Part of a small language model's weights.
Size: 15 layers, width 128, 4 heads of 32, MLP 512 squared ReLU, 5.38M parameters.
Architecture: tied embeddings, paired heads, hashed n-gram embeddings.
Each number is 50 + 15 x the weight over its row's rms, rounded and kept within 0 to 99. Layers, rows and columns count from 0. The size before them is the row's rms in percent of the matrix's.

# layer 3 MLP up, 512x128, rms 0.123, rows 411-416, columns 0-127
103:45 45 33 62 63 66 56 40 28 55 34 50 41 75 35 36 47 39 23 55 16 76 81 82 45 66 32 52 62 57 46 41 47 57 10 31 51 43 63 75 43 58 78 36 56 59 44 52 67 43 62 81 64 39 55 47 46 41 29 53 59 66 43 54 46 62 49 46 29 71 54 42 12 81 78 42 46 55 50 64 34 35 65 61 27 43 64 68 55 57 66 55 69 29 67 66 46 56 38 43 59 82 26 78 54 36 45 45 35 43 47 53 57 62 68 55 58 52 41 52 60 68 75 64 53 47 49 57
093:48 33 52 35 55 63 54 35 57 38 46 54 46 78 54 15 39 66 33 61 41 65 56 43 64 41 60 54 61 40 79 51 72 47 44 62 37 54 39 59 66 54 51 58 32 55 47 58 75 48 22 51 64 76 45 44 41 44 43 57 36 40 31 53 13 48 25 53 71 23 87 76 56 48 28 55 64 73 32 64 30 50 54 68 51 59 57 36 66 42 59 52 60 41 46 50 57 34 75 78 35 43 54 27 70 43 55 19 59 57 50 44 17 49 21 43 27 37 54 52 47 18 52 57 55 37 24 35
107:42 62 71 69 15 27 56 32 61 52 41 57 59 47 61 48 55 27 38 32 39 46 45 58 56 52 65 54 60 41 60 75 39 52 54 62 38 61 31 08 41 54 60 62 64 38 82 48 74 54 43 67 64 55 72 63 63 55 24 70 70 22 55 60 23 45 26 59 41 36 66 36 40 45 13 66 30 24 48 26 65 65 62 58 42 68 21 68 59 49 30 64 57 46 53 48 22 55 69 41 63 41 56 48 49 31 51 30 38 44 27 21 67 61 43 38 52 46 46 47 65 44 38 51 64 44 60 33
099:49 79 64 62 62 55 66 58 47 52 57 75 52 51 43 84 76 26 63 58 80 57 70 48 54 47 75 24 62 54 65 42 27 59 37 31 55 48 75 38 46 67 61 44 47 70 57 72 24 57 55 32 60 59 51 49 47 44 37 53 44 19 66 38 63 47 65 60 53 64 50 56 43 53 53 53 45 64 65 76 69 55 35 59 43 32 56 47 63 45 59 50 61 82 40 49 76 72 46 38 55 62 85 73 50 39 27 84 31 45 54 62 48 49 72 39 64 61 59 21 36 67 53 29 48 69 31 74
103:42 52 59 56 25 60 41 43 59 51 56 59 46 50 35 53 67 73 40 25 36 50 68 62 52 56 71 48 44 57 31 00 45 37 30 42 59 64 59 56 58 43 96 41 48 83 59 32 68 36 60 46 30 47 27 68 54 67 32 71 45 51 56 67 27 49 51 68 48 38 52 54 58 35 57 52 62 49 56 55 37 37 41 57 39 44 89 69 50 43 42 45 51 60 39 35 49 61 60 43 23 59 92 63 36 67 15 34 32 68 47 45 47 66 57 53 39 28 52 41 62 45 29 20 47 68 53 42
114:29 55 79 38 51 42 63 39 53 35 62 18 66 55 16 46 52 37 68 10 34 51 39 54 44 56 37 67 42 30 59 65 62 60 41 60 32 64 43 51 52 36 46 51 47 60 58 55 54 67 48 40 24 52 86 67 48 28 59 70 37 35 57 42 61 50 57 42 28 51 27 72 38 42 45 33 63 26 46 57 30 52 56 33 45 63 80 49 54 52 50 63 61 47 68 21 60 57 83 64 60 53 94 50 26 52 48 44 46 50 56 48 37 40 31 37 50 58 45 46 81 50 26 48 68 33 32 16
# layer 3 MLP down (transposed), 512x128, rms 0.113, rows 411-415, columns 0-127
100:50 54 23 59 49 61 60 60 49 42 41 54 54 34 40 51 28 86 65 48 49 49 58 17 54 31 63 53 56 50 42 62 38 43 39 36 20 31 59 76 49 40 67 68 53 75 51 68 45 49 57 73 42 81 38 50 50 37 05 64 49 71 58 69 53 42 60 45 61 54 48 37 21 72 51 49 39 66 47 45 46 49 73 30 17 64 36 64 52 43 76 44 58 42 53 39 31 50 21 43 65 38 39 31 87 82 67 66 63 67 56 49 22 43 52 60 54 76 49 52 53 53 40 42 77 44 50 42
103:44 40 51 43 81 40 63 52 82 59 35 44 57 44 41 34 63 63 54 65 40 42 72 17 44 54 66 53 62 61 70 82 51 18 69 72 43 57 52 43 37 67 52 45 47 58 58 35 86 66 43 50 65 24 38 59 62 58 65 63 65 51 72 43 76 38 60 65 63 46 54 37 44 52 43 61 64 22 44 46 37 83 59 44 65 62 74 62 21 78 38 58 80 53 61 37 27 81 65 58 27 53 60 42 25 58 38 54 55 44 49 48 45 64 50 44 69 51 53 51 78 41 76 47 56 47 63 31
095:51 21 68 51 67 64 40 66 23 44 48 37 43 71 31 61 71 82 39 59 60 45 36 20 48 10 61 58 48 54 28 23 67 55 73 26 54 32 64 82 49 64 65 56 54 54 49 48 48 55 51 44 26 40 47 68 59 45 63 39 63 62 61 49 31 38 76 51 24 31 58 72 45 74 56 48 60 72 39 66 58 61 42 60 53 49 67 61 53 46 70 34 29 49 65 60 39 45 14 60 42 52 28 55 58 63 65 67 53 73 36 69 28 69 59 42 38 53 59 47 32 59 42 59 63 73 40 71
103:56 67 33 44 53 57 55 61 68 19 48 64 58 56 72 80 75 42 55 50 73 45 45 61 51 61 45 57 42 60 40 37 35 35 40 60 67 72 45 35 66 61 63 64 24 55 47 21 79 44 53 46 40 62 65 46 65 77 16 29 25 40 53 62 41 76 41 60 96 44 24 41 52 53 69 31 46 59 35 41 62 62 49 44 33 52 44 39 60 53 43 48 54 40 57 35 91 55 46 31 61 35 85 54 35 47 74 29 52 34 59 66 62 56 51 72 54 61 35 39 66 41 52 36 33 41 33 63
111:63 37 56 49 41 54 48 39 50 36 43 74 59 56 30 81 42 47 42 24 47 49 44 51 61 68 38 45 40 77 45 39 58 39 61 49 61 56 59 50 53 47 42 70 37 76 34 53 43 73 65 65 65 31 50 51 79 58 24 56 40 53 87 56 39 49 85 53 36 26 55 84 44 53 69 48 50 50 77 62 41 28 38 62 38 51 69 39 58 53 55 36 50 26 78 35 47 58 25 49 42 55 68 77 32 66 30 67 38 66 46 45 36 35 63 76 49 26 53 28 50 40 17 65 14 44 43 59